Part of a small language model's weights: 17 layers, width 192.
Each number is 128 + 32 x the weight over its row's rms, rounded and kept within 0 to 255. Layers, rows and columns count from 0. Numbers have three digits each. The size before them is the row's rms in percent of the matrix's.

# layer 8 attention query, 192x192, rms 0.133, rows 0-191, columns 144-191
128:143133116116161151087059087138055175073112115131104116122054095155156180136096066098120085153105130196146088156162124151114168118118140145134113
081:065145096151171098071162151113146108133137138131083159148176175117117087149114159122185057144155136094126207085087133106166136107107077119118177
094:098108152114162095146170142137157082147173106118173130086175179140110129121172121153144134119171198095127111095114197112164091168155153072111158
085:141147141137043145120096135190049122117123122122114148159143069120119127123139121082102103116124085164122114138129104192051118102116099130135141
097:119103110145147043145170183092142067136177131095169148101141123106114102093159134144158145086139134053140154097062153110145096127169143114111168
090:124129137135095117103072088117122156109103134107141119207123071120087143076180099087109121176099148152174156157110117074124079148125198156124130
071:082099196114149138094178143081119116132122117136086170084150140162145094081214116138094144137160136061140099129109125128015167159194108160100114
088:119106115094098170041105106094091186065128113121112142155096110153194118146150156108105084147152115206111064133164085182086155144101162170128158
089:081082140152096145096181098159150083181222153077173099160173113106106143162168143193139136131177120107119099115161184124156158124104145104103186
082:174095171140105128124092133130086103145165137070148129124054175133116133147147083152138144135125103162148122177112121146144148105180128119110132
087:073128151141091087156156087115180125106120174109113158152127089181155137084141173094192130135137105086119111072102174165135163099129098090127136
087:194172104134169129112074147113066135107168117135130099134092096133148145094112055117150073158141179148191090157106167133119126141150165103150144
097:121117155114115161125118083131078138089141102070076147084134081166151109112061100147122101124120113188194092178182092145124136128072098159111159
088:125082113130144141120201111181136120148173087102127111066098124171135079178076129142213150190098130142176118126077163151103125114114138140165121
090:142144169108094082184155147134080083154102174161111211053106144130096108138100140097145183077162154090082085166096129134123085123169102141125107
083:148149165103108135106120132124181146126109090124164106093220092096065073091156153160162107128169133140115162130178196100135094188171173125105137
108:136127105126155159059083089143085172081089106128096116124067085135168165141078092112127096173118113188167123165167084146105161090120144126154128
090:135116149085094146087116116112073196055109120145141117165124154166171169137082096092123105165118095166153122243139075108092164126134159103114158
076:109089140127107164097125130119091148142180116162142121178184112213157157094134153092078173136125127121135140121125133079086167069144048123070104
080:142122088138112141105074085111099183086180123105132114085086204152158136133116061152170111134132137170189103149146111105175099098162130128123121
079:144094139140123135092166138107169096076104073114167088125179185134164135140103130177128121111118106162107117173228150092207135090124125119146127
087:201107046123105131191111137138140144172086134149110127152136106148134128150108120110091145158124165176138119179185095149106114142115182140136090
089:112143136128138131114145124141152084162147196148167143124200140165063136087157131146097180128130109084127156126122180126135127095161105098078141
082:078121090150085208084115119154094146115097096170099152149051103123193157120142150084163138097105124192086120125177072090083097071129159100158074
083:153133114120098176078162130178127147162122151114064153101150083129189134102150096108119156118123175123099142122146151108073138168145114148149110
086:152135121133148165174138135113077203095076148091133151117114083158116127139189123138152159150122087070148148066123133166134108187156112201158092
083:161141123072139139118153208166122090170112135158138192116120150113132060135155084114140101126141161112085134061156155126144027131115100144154093
086:121139105126181064095171149081128143109140099142139155102129141084121140173127131048146153142099184117074122193140111060144150137088119152069074
089:121108143149113133116132146158086156077115132151120130119049141129158130180141123093154174144089100201096195116136076101092089086139124119093148
100:080181134085097079140171172119214087170151115125156147139190110110137151117119159158153181139119166081081193108164077184123127102107149158116142
081:086152083148121110086148140151127101194215140121127135122165143151127100182119119162080150127136116117088133117151178185072142126179132116185147
085:174100111138180141168141128119163137100177121193121103091159074133161173112055134132132087113192123167146086146110095184160149139075148143130125
032:157117124134142070122176098105119148119167120097151100132177128102132076173109095127166141141138170111127090116112133150075133196132116126163088
063:139118074130095119142101099140122120115160132155128147131108079135118212147137159195191112152114174111174151159164148167146119119128107108119161
051:140124146164088085112142117105169077157109101122159136159102142065123154192159143177122122189076077108117135065148141135139130188120095155138099
063:104081138152193113065068085108102148139151112157108101155126155106151135091102117129202133123158133168139165121145083089172106146098150122169121
061:152109143157104170121105113125102101106143097126156190100182144081158109119113135135098102164113108096128138114147152132176078196111187111086186
068:145155113115150165153104161160063139165108143071147109151096136105128137129122131123155107108146121147118126144076105110103183137150121181142123
081:156068156122160141128125157124145093140110147138106092113210098111059079110122187108147124107149160105176089084139152151114142093128117141108076
078:173062165138132132129138142103107131117137083141107082107174130076115106092065120118151177098143151088161132121123118050086124091097167080124050
098:133098158162144145148140165066113133131138110102119073182100139123161175078058136173119131122147106125087161166082184136135074123092130072149071
110:151130042090092087135109191115155123138170135135144080125125110117124141110167138086114118087129142120151096105122179150121168127137149101144106
102:126107108153155095157140122145120060141154122136112142158190127117158102095131137164173140077178147149140139125111110130107161150147158169105130
104:096086177155181119173152163112154121134104138187157142105152110130102080143132157098164133136104118118131138164121093116129173162139103104170165
102:109157144130140103179089123115089160143119167135115091123172136123133096110107093164119095122138182160107137148127092063126094155181103098159120
109:097159186089110083179154077137140111161102100099139174188157146126183173129163117146134184152146088137168181146103110113095143058104129113140092
097:164150146157094050135087137146182154152146111144135183085129117138161070106121191166118095108133173107133116059111131116151111101184163140162104
098:118145135098142141125172087142122087145136158145116107112088114098112106169153081117175154112099156108145095075132178139143076126091134119055166
030:155148116126180116152120122115145139109078138118089106103214092068061054107055107107099139094155180164122091117124137158096144140116123170145118
057:196127152077173079139162118077141131100163107064145114103199131161098116120098166108106112119127108183172109150164093170111155122153137181156124
055:151074140097146085180162104110130178181122119120162140125085094185150087088129123144149072146175150124144158099153117144080148164091139169176132
078:138141160102170136179105146139131112085086146129135156132169075077152146117108109108057092063138121168093088075129173184107157157179159108081222
055:093121098169209131154157141121108159115181099136157096104129079099161118097153105133125163119138178124079084093158156182088121144116111194122130
085:174106166101128137182132076143138138110082164128086116076220144086118039132110099077133168121089148166096165121156168110118170150121132125103161
089:078153108168117146122130150161118113132127110082161147090096161136166101100172158168143111142127121116123128159082136136129107177141136181143089
072:129090134122177084160133111158155128151100141137097109082174133101134111123134166101125130087110138134094158157158121130068115140111072177083115
101:185095135118098105185151122109143112149116103108117175190100164116096104129120164144073093174080131133079131104099080123096099125102065144087122
104:086114119120106133114143158084086068156155095149157161159143116113066141137108162144145120105093144126195120194085130105083147053126152154101175
108:170140157127087120157129156171141105135088171172147144139124092127081110213125142101106161199135142128173109182157172129108099204121084099120114
106:071156157099116132177121166197106111122141166112160145105130127111121153166103196098127167126159162117159184132065151106123168120128209106143108
107:129165140152069146148134073108151100133110130154111161128071132128178114108134129076153084137124117152107094135131083142150188107119099169071076
097:115144111085096132127104073112120104156114155148191103119164159126150112091146128144175156128089192152166088136107160112146122111210077108150110
108:132129121161077087125063079041100100165077121149110148127129147117153107156149140126091118062107141078113125149118116074122143208095105120072082
098:104122143131166134179129072093162112153089081146129130191107117144127127136146115127178177112103069199142130087158112131205068070092093099122174
052:133126079160106190154120119144161143143104099139118144135103135123171202143089129100095149180071125147142166151174089083120183130135169136129121
090:134146136115108121138123116102112163121162095117128143183147110149163183132157117123095156132132127120117199192186142116122098156113143188104082
097:047103155129149110130099167114165164144106164122119111094124073117115136095086158124124181154186098074111075109125159128173191130122120115090094
112:105211161097164123122115165124137145147126146143078124181151113170135096139090081143118081077125168139111137149116054130158096147106130187112122
091:165147166161188148114116161054101103143133134135094106118156143124125146077178165150075113084146163064196097153095159050180136118132131120127125
099:120089139121089141059119167160109118115159116117141163106102092150116155147156088169112141135134128143162097149076110167108117097212134161138168
103:138128178122173132117119141093113125138119121134102144139109140130161131179101105107139085151105119125131124112060084170136147145060232100148182
101:134144107151093108138122099130167152112124108187154133126201130137168199166140137127171138185084076137101119113083094099154141173054115124112138
100:134110140153153129140119120078177105121174150174149130156158099140127185131169131172126098110126147052153193085089145122123120090151055104153104
114:104086086101117094131078128123119175139136064130097104155147138169162171198148137101165162133111163142141082153092155145117134141194153109191062
113:065091147127143063130114087171079125155127180178118105112075126128113157105141115102116158093084118159142162140164113150120169116109151175124093
118:144165122140185118087072159135128140094135127111109172124148151092126128169132106113127105150169187139128140191104115144088109154191144145131137
104:139105052174100129130214113139123143179074157123179126136151160098125076085158142131113147145127133152121153100126138093135115081139121126151095
113:108092118092154112105156112071138137130062111091106126112134129136122117160115126129130119134117168142175149110125147120156076138110140130130130
110:146141115129102149144149136168161140167061171094110145072105166146151128085144206111176121153086115119140148143101103058153145154118170112080121
108:181165149145105094111132165067165103155129059186162120102163119144123047154089145078117109169143194120125105108174098134118168101135126124143123
044:151115105156160148109169095110173160072178104097117132127188121192139134102149089126097103149147155103128146140173179138050072174102156128118178
090:128148083152138174121105110103158153130132117100111131188114126183129149154125079064136106146100097124106158166181111191161060154074125150135118
098:122167098101141173116123145098168122180105185157095106205179088152201089090174114101118071115145118133118157158128129154147097157151068102185143
098:089115149086130088109178112144135127149108174191105113137149082134168153190106116081139148163146161121138149181162117168206148191114085098120110
091:159085143073158139133123135146038161116134146091152154147115080127152131151145140108119143174154120098171129126127084209123097130081154143090139
102:149128106191106144138104117128142089116114059162120087123148183111089127163133172104164125102105127204127112158149168087155164125151106177130113
102:209127178131157147115088138190109132128088117099189121106140162156062107131189135098198160154124159083190113126090102174159160126204161133127101
097:122096139153127097130120068129118133151123105093149082119127159145085120199155158068191147169105198119121128161153096106084193125128148171108107
103:116074185147119131129133134088136093173138102115146133141101110114079065131075109150179124161135198137157122116093138128123106160189177132089117
112:158188130105154101115183125128105072104103131192116123105086084162119122194120156145143108082082107138106037125108134125150110107120178086139086
113:135210143134145081117101146132117115162070105100136103071169130106115174195090132133138180127128104155136179119136187106127107119094138187190116
109:144133149115099116169085135189101061150163133130163159148104126107046073148087079107097110086143147166130114095109104108144153100088181150072131
111:084160157116163163188108071145140132159130129153062126138143115147129169200129142155135149118118101123145162125136144120097134092147137095053146
112:102117106090135160132126078070113126149141099114083116151179128108101192135159089131125127132201158128073122169095194137127115116174159126104069
117:084167125122171126141146121139162099128124161134132121143120096088094102070154092135137158131159147105089094112184107075129107131161109135134098
114:218130183120142105110170128101119167117124090171132079107163113076078126119120168140074126129110113156130125124121105058104171087128135119096150
107:084169077139174128145107155181123121131120139130075079107122133193153164169092090174119092137104125148176104133145104131168071084150150110103125
099:173178143199128136098120116156140135142162162095112115149084086111117185151062090143125112104094084125194127138136153138132155098138073089154124
113:157105106105155142119071169146035163099159121142142130094149148135110101146108139188083082117158114135057123092103210151146110119124134156140144
095:072142123205089160132159133168115079122170119177107099126087088122145165127130124103205180142112114175111154122172106073054114111098147145171138
114:136103110177111104167109195168140101116131121125107114152167146107091105136139138175116133125159162156099111173092168178131160130151122137132168
111:175152160182105149145129151122101136196182106117145083134141119091113153159065127169078194130079100150078127109148135137085130109102160195113094
128:144093145094098190196084152105134154142083111124140112129144167124093075169137143131102128041134151090143136177100135213151147166137106031091128
099:175129086152152066158110105166083123129155160151118096194108118147139123158149143122092158168116047143130146104166174110114093125131108126138194
113:109143094138133137079143108146115105126137084174151130095097122137100172145163134082187204163119122115105164098158094121102100124067121234149100
120:062085086104164146120133181092134159168093102138170147140108098106146065058109137148101123147109190112106127136110139123143150100127082157127123
112:114112122167140146087099133142078127149122121114110071111142105131084113105143120171156118069116114098134119099112166160167147174098129138126154
108:100097114170146098116105164155117112127144111157098131127166111147120147148101169141169091150111105134122164162170105173155128059090067153114128
105:098156137098085148107162128155156127128147106086081101148116063153138156158175144082132140143124122125171118128113138110100136147183186148113168
116:104099144097141155118136176123103135114121074110124204114110208090145182184119136143157128149114152113166129131149143078082084076112146136064097
110:095116154162083101148103111116103155120146108126122119134155176092116141114146134117111133062125050152066083064140097118135080074077116122033117
115:108157160079186152100173150156133101151137143078154157133147136173164189140129141094121157130129188130191159124151116125122135139110098187166094
112:146097054128073111126097114148166141072146080115081124126143106094168079042186131112102119113094162132121149098175131111086094120109119189184082
122:134143169108093119103157168079189091106114117103100166130131165140110115121164166130097183143125158109163155126125112136152157144161099154062117
112:130158112137103138119099120128117142153124093101075182112146106115111102085086124108199141054131088120162079135170121142152093097082164139140114
090:110141137116195147177189146150153131156099117120120108129101151122079148115114115162106173143085128116105118143193058112119150129109172154186125
096:126175096123140114133152132184123103154122109143124176127155132136112122179102134085168110150141151149076105126150090133148119167112172168152184
098:122121127105126110121130131081134095121166137115091174174192143098181137064126109111093082157129141150135173095087106139120121103188100180097154
109:140103107158097142132112166086157181150148158107156123139154173101126137117150111114145119143068171130116102079130140079139041158059149184098173
107:114119087118071126075102138161133150120083110176179152056115141091123145141117092104131146184176150129129105120125079056102180052098121167140130
112:135144122126128185123088117186101126170091145148134054124181090068099128145134156122109172131125154109065182101182166121102090138111111123137128
118:118098120135109107128162147157142124157116107162156117076145059139121153176104145110139128140144183098074099161135185188087213163121111094102085
109:088165020113128145086140139209100132132120190153135138140130111116131133038117074105137066115163103122086149056207114102143114084123082170157117
114:101091130113151182168173127150128097123157148166148096136122143129097111157108127147189215134135114090143047063162127144139090099132169166081157
104:148100073159133157097124119166147103113154171123116133101050193179160030175150123141118135160123095180113099120143131165121093113188133081129188
124:110090132124126110121131131092127144127136114160084136103175117108119108167087138137116161127108063120141166117083148114111163188179176160133058
108:169117129109177188106080091100094115081144116165114154143085170132123137109112134186197130119137086160133161168147097164137103126104018119137122
111:140124130102200143140098056081062155112127127170123127104110131213118133091102134113145109164125127143122144073152152152162125105169000084125128
108:139172170090082135114162137070149125106122113082121145112153131118128107135120160108177107083119155097107107179140162089138045179153183104114121
106:134230118132139096156147174109078175059109152118134131155084116200172194114077111151140169081124132139108123114149084149123091117083117164123125
104:126161142099173108113148115138156141132123133154164149160117160127117130118181150195175195117138106116083138093091177073127143124136118096103058
088:110103141118164200119158167191133201122143124167161161139076106095107131157104141142116088089113106102099181144135097133116116171097081165132115
092:137109089114107137091109207157143128133150138156126110155146036094091183147124137175143175107153114146152171114125200152124131102129110128165081
109:116168088129141125082165176154102082088116151151097116112062141165147127077146165108166114123134126143145081130129121139088123117141060121134133
095:207123124130151162114104152134104090130128128079139168127133160143133150183130125154146255141115098104141111095146152144135098127168124090127063
101:130160104147124111173104079133167106072129120103095093118110066131152105151071123143116071126154154168146083144093158098163164172123080055161153
103:092107191103159132119127132155115147137085106126147134176174127095119093123167120104135126112120076127156206099193080113108129099080086147096185
114:138121101128129123079157128108113132114175103129109138094197118154104136095144142198149085145145116127092138156116108094097127108161114151135136
104:073150065109072105147116199077150124116081145110151138111094090113134157122071180075187116125145075125178091127131109189102164104141172131133170
115:207090155166098157095152104104057119137156093100089123091186109137160099164113110111117110143133089158131180093140071162110149094152182122149092
108:136139100138105090144108115156098154120111112179142097113101081095119095115093165087099128123101099091136085164112123133115122112206149201133110
103:112091106112133136109125117110096172146112118109128169101116172088108127121116115103116150165139142104151181154101128094126110110117126108072104
105:163127092158093128115105131150051129088148109128140069120116139121162101101134103147088126132119130129120086141095092115133134120204134109114196
109:076062161111132088112136168111125114125098150169146188166118138128128157155113080158161188159118086112145163090155167159138167078121169131082158
113:107109121154132111122114119063125115144171120132102173180149160085179143112076150138093112114110127100174184076150093150105126157153082122153112
099:095139143168130117106101138140140133125150115062126170096113102147135114127067104091077094137102105149161154129129084194111160084140164138113090
104:113154130100153126137135154133087167119063136154174072155069102153123164124131124131103174153165113137196143157129107121142189140136182157126079
077:121125126103112077120138125123101104165119186162125116158139154052076111108164107134105118136129137166118158131086083165159172091102088173177200
084:144101124140127163178141129169157163122133097146146131116123107167111132143128114108085080148131103148103140143130189084149133197137166137107167
099:186161084076104137126081157139126144124102182153137122144129140137103159087118119076077108104177111134184132181130124165075117149090189153177136
087:130074096141161129154158082122091134166134148115098121082135162229142052135130178126088101115164098116086121163101152179148072133083145225160152
100:112132126124115187141096107140131122122162110118116161104135117109126130147115101137103084104156108178151101141132100126197142184127114070128155
092:167097133101120152111114106159152124137111146131088139169153086189145090152094124111132093103154154139142123137109174170126109167149056137119164
102:157058170129142139128119128158094121192160115162137139125115157132133138115116122160202151126128128120102128085143103118172053151147148118115129
108:076118091081117125117088110142064138119195172081164071110150082153153136079153099123142097062142199088100051105122128114093168102129130138201138
105:134081152137144123075163106131087134174158167174146141191085135086143067107083123143159164085119116129102024040095161155124072113123111190107154
116:088064065124158142135152130145060139134084135150116093137133081122126110146150119184175191120103089095097158120143118120079119142117112165154147
106:070113110099107151132124166128160096137078143162119123110059218062110159096150146116160132148067082133111150113143144101074134108103113098144142
113:112102122161117152144103080202186154161118126084173134125122126132103143106108102130103094168137114141147137161177062089176143151096081135122118
120:148097158197149164095154070134134125104133097117099121158116106154097146146153105103162130157136154094084119108130177098116160087097136136117135
089:095099108117098110121075126121135089160137091138134107138141127125114125171186132138141091120162071138135137128088110131136106143162139122112109
094:130108083109138138134133104149140111113146104110150085070111114108111161089113082101124077095124092127132163113140152155133139157169146112105100
095:135148133172159121069125126127096130148188099134139138117146108130119154102152096127160119154113127161062132127087128149086144140081105106117124
116:136203167084143173115169182098178104082085155142083152135145150133128103146117100098152169134106162174104159154091096106114086119120132138177095
120:114135106129090107131058203054153115163140095144103131131137127122106145120128168154121112112134118149127097120114185095139123103092151139090123
112:162164134116201103073168107086158169062098135132094177138085113113136168147114072091138158191107115189132218133167115176120150153162135181158103
097:137094151136122157107097165097118114152152135088132156148095158103114190074090130137117092141140115088085174092136148044099124153139124091084090
102:124141131153078060179087135105163145091153136139090088092135170116164195142117068091154096168143102152175093150133092164123114109103076174132196
102:103091071147114143106190187108102119109140076130122095115116099117149079156142204126129163134074192157183126142160130098092117095098114186144133
107:139133111139159124099109103157087114083099152135124168097118033064165102062165138139117116127197174160102126112130113141166156138150148185075174
110:098157127134161063133142088080139151114104132072137085114150130175097151006071084144105135135138113114159143126097188179129076094122195128162115
109:168121131147090136116114083149128154114108135155130141097080160177097069096116119103075076143117146113132157127189072134182178185199179128156123
103:115079179135110168106124150157184112136149069152114132085151119123109114075116157144107130093085083128191116173069172163171091109117167092110153
113:114114109102149150202062098146150124159118023112129136133195141156117138181133143199119182132120127115117052150111143097155129181118117143121103
114:109117105185152142110095070148126102098160116169121094149089095088152121171183137150161182104119073179100095135131096157102129134104100101117132
115:107169113153162123128162105093121131100116204114130099122104144146120174104136107102143126142080121115176122128146093164136139172134170149135098
091:077140140140056134116150130115115119198145122162130118223134175126103067164131136140129096121148163121131133084141079213149119096104125179121140
101:119119144132119087170075138141117096150169113163156092156112134145136145195099160144124170129151101103149124151090101164177157130147149160108132
098:152102158126162137120117151165028140145119144109179124123148090130110116085092109075171060063107123148150136040137164116124139098146120154172110
123:139200100164138149155162168115118117120080129132108153144155157089122160148149091085130114109105116192105145118151127163125095143142098120166115
105:141155116120088107111156169183087146105095091078133146114140120120140086130149172064178101123142130197111098158154182136077080099065095165132125
119:120175135105145154091138096081130130160137149155154097103129139124112117096182151164108137101121133090090176135158089121143135144134112054126205
107:157131084141097124091137138160147164142071096119150185150138130163116102166146093095136159155121178121101112097149183091115099150137166209060158
118:132136103130123156116165129089131135117110126100148167152127076128168164126110115063176063102140154172104138146117128142072121117062128163102127
108:115125122122163150095156132126142115146129137112117152111035127153104153130105106115175151154099102134145105122150161142101137105081103138103119
097:149148096167080161043130182164130117156143152092120142141189092144104117109156122167107088139157162112108147146061094148070131161145156201165162
108:123135061108136187115166143113159113169131091118148090089144115081127094106095137121128071133146141139116110096132166150136072137129120148125121
104:102130107125081087046171175123125084105189097163107137114136069124108203149119144102109104137082101061137123082140106133132138146097163120119130
115:165174152132150126138123072170151160129179084123111126141053126204124155114129082138148153152136174154056095116157179089118111177113074095123068
103:126147047164158081117129163125143088093119112109161159117127100136105175164142116130110124106132164090071100139089194117124127115096171139129145
107:116119048133121108115156158124152136092110085175181139122194116082096090175134167150192082100086133131141147090137111163145127129109159179100122
102:152051136153084132139100101111214172102089135061103126141102124131132188117121126114145119143091191119176169112089124076174114128186142177167140